config.toml
num_hidden_layers = 20
hidden_size = 256
num_attention_heads = 4
num_key_value_heads = 4
head_dim = 128
intermediate_size = 704
vocab_size = 736
hidden_act = "swiglu"
norm = "rmsnorm"
norm_place = "pre"
norm_eps = 1e-06
positions = "learned+rope"
rope_theta = 10000.0
rope_fraction = 1.0
qk_norm = true
attn_scale = 0.0884
bias = "none"
tie_word_embeddings = false
parallel_block = false
init = "normal"
init_std_qkv = 0.0398
init_std_o = 0.0282
init_std_up = 0.0398
init_std_down = 0.0
optimizer = "soap_variant"
learning_rate = 0.00798
lr_mult_up = 1.27
beta1 = 0.95
beta2 = 0.98
lr_head = 0.011
max_grad_norm = 2.0
warmup_steps = 96
schedule = "wsd"
decay_fraction = 0.604
decay_shape = "linear"
final_lr_fraction = 0.0
batch_tokens = [131072, 262144]
max_seq_len = 512
doc_mask = true
train_tokens = 1199000000
max_steps = 6267
dataset = "wikipedia_en"
Each number is 128 + 24 x the weight over the matrix's rms, rounded and kept within 0 to 255. Layers, rows and columns count from 0. Numbers have three digits each.

# down: layer 11 MLP down (transposed), 704x256, rms 0.394, rows 427-457, columns 128-191
# gate: layer 11 MLP gate, 704x256, rms 0.496, rows 428-458, columns 128-191
# up: layer 11 MLP up, 704x256, rms 0.534, rows 428-458, columns 128-191
down427:128149140157138154130149118173107127135090112073124119140099148142157111140148133169148133110124142158130136164116145126173128113148123086138169118107136128114172120143161129136120103135175104
gate428:147106171118141089157133108113149088126126103153100136094108099114146142153143137108118164102211155141120119145111121126121118087102093112105125147156127146141137149132133123160176152131210112
up428:103129137136112101113147105142121107134111145144151133186103097130103156160150087102144174122129177088145159134134137109160143183143118111122153111098136139119160130099161056112127141127151072
down428:110104170169105129130097091141097123155162111143121180116118139079085167165130108132141115142153151131068157121141151143192124099160156107126125086138156133118112159115142138102128078116111111
gate429:139116127097112105140070121126101145148180127119175198132118122105121088104124138131143095145085159129094132133135101072139097120125122110134104121112179121149126121147101158106152132109125119
up429:092142126103132125105174168119114121092152146148137123147073148127093141166136132138128131138179143155111112130099131112102119118110140091109104144095082102111104094153101119127122092131161112
down429:144163093175147128168172110126093155105127128079110135115122131117119137132171148151083117179111091126125137106132116126102126121111118111127137103195148111109112128172106125124153160115135144
gate430:158096118111117106091063120147104152120064077165101119148065149132147126148121131174086150120110117118158116108167126114121130148132148132162131114087080111139140145153107110123105148132175121
up430:153127126167123107144099095119106096129132119113153091108122105122135135126083122129110159113108141170109133119135168125125148124134106147149124116123115116100098137116132147125084125140093127
down430:122160124116152130159059129112131124177153117095159156153113112128109088114160156144106108138109107122086088137125092069146157123112114145166136149140132159103140191150168110127159068146076157
gate431:145152146170121135109095150139143111126153096110141117128148130147110146093086133117159137147151136150086129148172106132132126129118144072135162147114134124129127167137093127098122133119147098
up431:147147116111115149100139153148133140152106129150149105087091123203128105120150147075144143125135104178161075147131137146109076079090103134139115089153149145150151126120124089121132139144117118
down431:164096131136155120082155115122110137132114154128179168116101094136124137112096174134124108112099137127129057131145114098088126139134144128107152117144123099110134105145118149133125134104141159
gate432:119072126146098121083118149140095141107134176145128167092137124099161130122128115095164153136141095111128094139140137122124153111095116129100109132151136126117123115120116104147121114123114111
up432:127179116146153164169095147155140096140165081130096097169147164144126131125114134129105184147108123176113129142158123125086158121109089157146137166143138122136122128138158111120181126148143170
down432:110148139134169126121118109119085139118145130119122097157131120166143046152143119134116119098085101137116071122127094092169082129122112137122125125146149163143133146063148095124154110123139163
gate433:175148125112078118132137160133173136150126098141065119173108157080127095152124136101114089085098157180095122139132129109145129134115094145138208111135110102140131103159124138144118116099163131
up433:133149094134147122176151147108136109086164134133145134139134119120192180098098088085119098113112155111147167110124105102146160116126129119134109144114123131143126136114155134087116175109140120
down433:157121118148132113138132105125124127122149150150123154089113143072091129121082147092167117165171105126117158115128146166121095133114130120136104127100205120115121128144135115086146152132142137
gate434:158124156106140162162114118134121139127148170122157140146130167127118112119125123066128112131132130122144083134130120113096145129115121132121144101120152111110141138057146137117136148131120105
up434:145110143123084153149111163091136134088165151138101113126162147113103085117135160099105169112166112131126127125147165095114111171137137103129164095078152127113104098060142158127133116122086126
down434:066160107157111054102117133145127124142099096115108118141124097142139153165133119156140095113112140137119127144124123130137121076146101152142082151163123143135130145204117132163136124134112137
gate435:159142136108141115133136116126117115156104114127121140119118173143103160123139091142122131075136120176138177121095106201182142117119109185110130120107154153111152125134125091142162156154140133
up435:152053072122142087113101129141120120141123110114161166134122158177132123146138152140127114165153112132142133076097108137095127136166163110109159130142107099132139114113176141107115135166161135
down435:129165105134102152095122186124137158114126110085139136100144120123151125072113109124114145109130173150104116125103120082137146117141132152144107105104169133088159156145123123179127126142113173
gate436:129146141132136107144128122124095162161139069116151116128061121137140124112105127165036103127158078137140101132131113118116107108129137130080140132158135132111094086058145154109099100132136101
up436:131109149098111121132131141129166067115137112170165135095143133097129146156137144086148162085108125124149119137144106090109088092119158141143083088145114155160149138137146134137144142166161150
down436:110116145129088092152119116097146118121119105104136119136136180084165136116137178087121126103113143146094109118147124108117072131148127157116098112116130116129174071138062129122112186135145100
gate437:141124117103139103120156122165141095121150140097203072115130139106156134137119084098179133146163137115117111133174108142119123133161097088131149122101119163143120117121152128139122119106124120
up437:101161156132161110127136159152076143130140121125109105159146112151120166086127178124140130151159197109081152126142120141122098150114113113127140092130090119103137125139118114115129141117152117
down437:091136129146103099121165120161100116133167129091144129121113163099134124096124084129133155054095112155126078119142157123128130103117130139143136103108116174101122117113141131185133090107114109
gate438:114112087132088137129116145144066115162126124134143154127142128147118157136143148108107162157122066114117146110150148120111134132118116128083130112131109175160116095158134134150123140140103157
up438:140165147156100126105135124121125112138125119083123100117166115131083137109134132154116113118118122103183119106156133116144116118115131144151118091147158143168132139144118124174178134127094150
down438:156151105134126152139131187125140098147090119123129118138118102174134114098132108109101145195121100102111152120084132101122078132188120133078106103153126125105105109081154137165155134142090185
gate439:087134091113099147122167119099105171149152094146081110155161147117136120111166139165122140078115120132107091094181145145155154129046107104114129097125078162113128103127128136129172158104121113
up439:098113140106120156080131119111110107146184105109139114126148149129109123107147110115165121110111140086132123101106128148214075157119093120164117159137148123152146130165154147124158075170120199
down439:121106140132163128125100154139133174162126140112127101114117095126120147152138142129142118127104141158113118152147092123112085138141144114144133194123142119144127145110128099152138145092094137
gate440:133133110144094118188168141112149121093118096166159160121136141135151104123165093119118119135163106155115046119083147119120125113103127136141113179148157146160114152154110169114089049137142176
up440:145121111090158127085073129103083102168167148096097106175124116186130148125118130117102096105136113139149166162131126139101091111146169068134127147089131129075111167074131110159154165118142122
down440:087098119129125126146137117136136142177132107123121116154094135135137127113112138150109104115156135125164155122151135153120141107135127183098118151131107129162136044102162133111119175136130107
gate441:101148092136142124104134146117111145149145129122128100115157129104152159060128093104142162127131114107122135092184105140121106078080119139093103151111087133133132115107116130153157105128097137
up441:105143061131096121143118157093097137115135148132113079100133095149127117157137144143136158131122158102144149123164148151132144175146142118117139136126119132180168133098148139169127139125184135
down441:107096086148109113136153167142122172129156122140124138193162101130141107150150101145093152093129142128139108115099163138124132137121148146164149102141104134159135124113118119149155122147164127
gate442:114145090148098098105116116123164088135114107140145143158132131122125115159164087150122134122141140140123116129126123146148142126113114098142108115117093152139118095158116109115132146169175178
up442:117108105129119128117076108113131125131085150168161107166145140146111114144154130130118108076108160146122088143151172172136057163102125154127176126167107156143119113167094101186126121160150167
down442:147105148126145168121141155142120140145125122064145136112132124117145133104091187094146120146169092094140143129120115098123134144103174124096145138110162083092143178094175168117118120098089108
gate443:171127099112173158097172147092118157115125112131097153112130161127100139140147096114136128142154136144088152123175143123148162108125153118102128159118116135132108144140136165149127147130090082
up443:145090127067105160125118127169092140180097098102152126135140176109133155102123104124100091158152116108118157142112114121140109106131107154138121097144132121130156153145169106126166112136139119
down443:133171093146150134162102117124149129100148125136141088073115150117138131145158149144129156110114138121176107141152124126147145132121184144160123122143151121109090104150122112132117090133173144
gate444:132147115143103121132091124130136167139116125118119155072099103111111146122139151109128167127095130135132130109129150121116118120133102082113159153144120115133152126119115153130103132171115131
up444:125100089110120099126140138116147118113068116119108130101141159075124119127188108124126108133173139165135102120144110106133115128145143165140084111139149137131132170104131104112095132170094111
down444:153113152145080129163105107140110113135128158135096124125150111130124098102190109112140112103108125095108191125105127128099108119095114149106106154116121146103124157169156139142121127128141118
gate445:112148157105166118138107152125123132158087134154156147132135140166114102131154124128114100119163161117131105169143135155106135167125128122133115138169118112105141105150087123108145096132128154
up445:141140086178111136132143104159124139091129110151099119107143175185121132101104156151116121116037150135106137158147137128126077153140089101146143134095130085153123128104158154121143145133125137
down445:145123127132114120132117129123128118139139110155078156145153122088150127143120144122111167211137127109117148130182118113102127124153150114125149141142125101151119103122085157100121117126145162
gate446:099144113140109126153147172120116161136100120107081171126171136121145131113119154129105105137120128137123134132125123141124125098123115091126089079108126106161116117129166097161101134154098102
up446:151086096116149106115125099102138139137170117150098144091110147141139104158114135133150109148111119134118148120148128120102103092149141102158118130133162164149121115152097177135151162133134136
down446:151096118144124161174141128166123106157113156170126144128150159133166116130151150078148147135151165105105129117117138141123149092138165138127089140156150159158099143083127166097124132099129119
gate447:127115101146160126135150111118163101154114081104141142123088113159137140115168148152137163082144132153105140166151093146125146124133104102129133138166139139078109163138133073135171154111102119
up447:112161130134149082128095122105111152118115154150092118059148175151177131104120103113114130130125126122153133136127116137112153115083157129129139144112108132111118121096132152147143134138142126
down447:113134128129116097138106134096133143094080126138130162105069102130138149152134163143150120134106095152104107099109118085140070105138108129104147105138116098117111155135079148130114140141132091
gate448:125140067142136074161129101102130159100097141137132112125121085126104110138116119133141149139125108109156162150133119155173110101121095121141138131179112143116147121126191101125121103057115117
up448:140142133146121137130136091097163130130139123107115106117157153141110168120147117177109122121108112120124156169150145123167096107126146145125149080088156084122132114101097118130124149124130140
down448:099120120163123117094138146170141113144127135110099123141175115111079118121085093128141139168148152134148145109108100133147101088100126137149145099174166125131124106110151108096108117126146131
gate449:158093139097186110109123147097128125140139130103120130118112085129130116116081155154130162120140126146142163170166094095092139145125138110154122102145085145113150120101115130130154109150140131
up449:140113112120136183177116120176107154176114135129098152117090108143152068137115115155127103119113085117149115107186114120114078142130096194137118125129124097162133142158159133114147122071145100
down449:075123111154108136125140099087118148128154118124096142123116127102142115112099153095128101126123101174120093128096132125174104118112147138102126156152136168085113143147121100139128097141068123
gate450:088100125152121092125142110120152126093063119133124099136127162114141134114082180076147087112114134134120147131143170158083145125107152119131121103127122143127101171128121101132165168130163129
up450:133149147161119136153127114141117174133181137124118102108093139118105132175124141152144149158156094131147119161127147114142089163104121145123129158124160153141153086124156119127151157108107162
down450:135144122130119133135097119132151143125112086083079112099088151148146144072139122131203144104090152163135119108122149140157104133087121133104122127113157115084131133131196121128118131077171133
gate451:119099146120126116101140125118138130095139121146137105130119110131104174143137119084117095180139109130137159140148114097145134158095111104154079138141114112141120135123103093116116155113108144
up451:131124128164113101109125155122127097115124133147095120108136126123136083111126083131174135084140157110123149144151088128093154112167124079133133119126037148132114141136154127121091129100130130
down451:120149078143126109148133109104087174144147114140161114116140070112099122131143127138170120125130150148199159128101157107130127131132114141124128132096147145106108121134122122120157113125141091
gate452:118091128163141149143164147125144099147132128129140091154124145113147089165109161149120118114150085118137109151111092080132138121105139150126086083130151136131102102124115153179101143161133137
up452:143110085132092154128176077118210137090134131075142168114124152107150131139129118108128130115145133121130125097101159153145100117125108159149086127134139125129121124152153156129116121157105128
down452:146104127118146137134123155094154105107174160098142133140150149111131097171134116117130089129133152120103137173076124121159171104106136146154117164124082112147137139142116112144137136123143088
gate453:132129178115108143125112115074067153123138135141136142100122142159129122131198123139068083135121177148112158108156104089090148129133134116110141160142141177136081113132138132086180100136165109
up453:117132145105130140139103131148099104123155156131169169104123102152129110133135133148136124074067147159114136109104103152167106120114133173139145118128131169155130118128138108140141139085164157
down453:093145156165140126148137107108154144101148098117093068048107148136136161125050130086101162173087167168136104072085091122091174119135144128170135103117107124125152125143133148120114116103102133
gate454:125112105152105139122123129144127112086096115140157101110143114105113105146124104102155107123148093129138136125125124167093129140106151117139126124148090124151127128133119106081092149144101111
up454:139170095124121143128123161119113097130140124139147142096112135118137167066137134157139143119128138137100133139139110083174132132117117088138153161108112113120119138109146118111111109102133131
down454:090133133120087196102127139094121110099137136122163148113145114148145167130120129111136112144149113135165102128146125120191113132158124157104134135160117154145161124083145124147137116142145152
gate455:102121165131146146088096155065116148141150084137124101171084188126167125136127168153137129147118143161111196140115094060143102131132073138140118112138162128122146141151148139111122148162124151
up455:134141118122128139095137131118143146101178105093138149100149122124123168146095153127111123120078144109159129104131160079090142124115137140113106154116111130146108159079143136148144115143135140
down455:109142136120129139117159136093106117131173130134134115136141148093184117151111115152131123126117157164136148117121132133140103134171096147133085135116162103124122142129134141108102215143146122
gate456:066073100147125103157140150129084149115131125150132135160150109143143111130135162081134169097139197117094081118087160088145139125099117112109153106119136130148120123094129093133105129200150129
up456:139105127131149091155078124136122149117119084138158115172123137161172108173153154103073103123114157116119099098139129129099095120177159174115166124111089076100117123107178167148072128129138162
down456:168125167130152116103111130107122103152118149153174197088173165122140117112121116131132132110103114140131130176155162117089124126139149148145141091105125165151126110148147126125136104094129162
gate457:085157117149142129127120117138097149125096087111166085152121107155138116078097131100124130144112121128116092102077130152147106154127123145110119175171147098139104120144100127135126123119122165
up457:102154125105133148118161127148111141103150128125095122082166162120090137117110161165105121133096116110145162152117134132140107077146128130124107108108130108165116099086130126086096105105121106
down457:143128100117083129132104112157097173127127152117086118110146149153095093136084153152137135154100128133102178177155114132111109120128114115115128135185171101178136085153153146159105150154097104
gate458:114152140123071158111101137148129094104151132138130190121116187130130117121148166113095085150138167112141121113132137165140125148142100133138106150118115125169094182121157112094106118154126104
up458:115141151128090104134121092166118125153080136126125091085120152154100143152112136135113086130128121122127130110163130105130122105167149155139083122145121133098142111136169091117152100126132127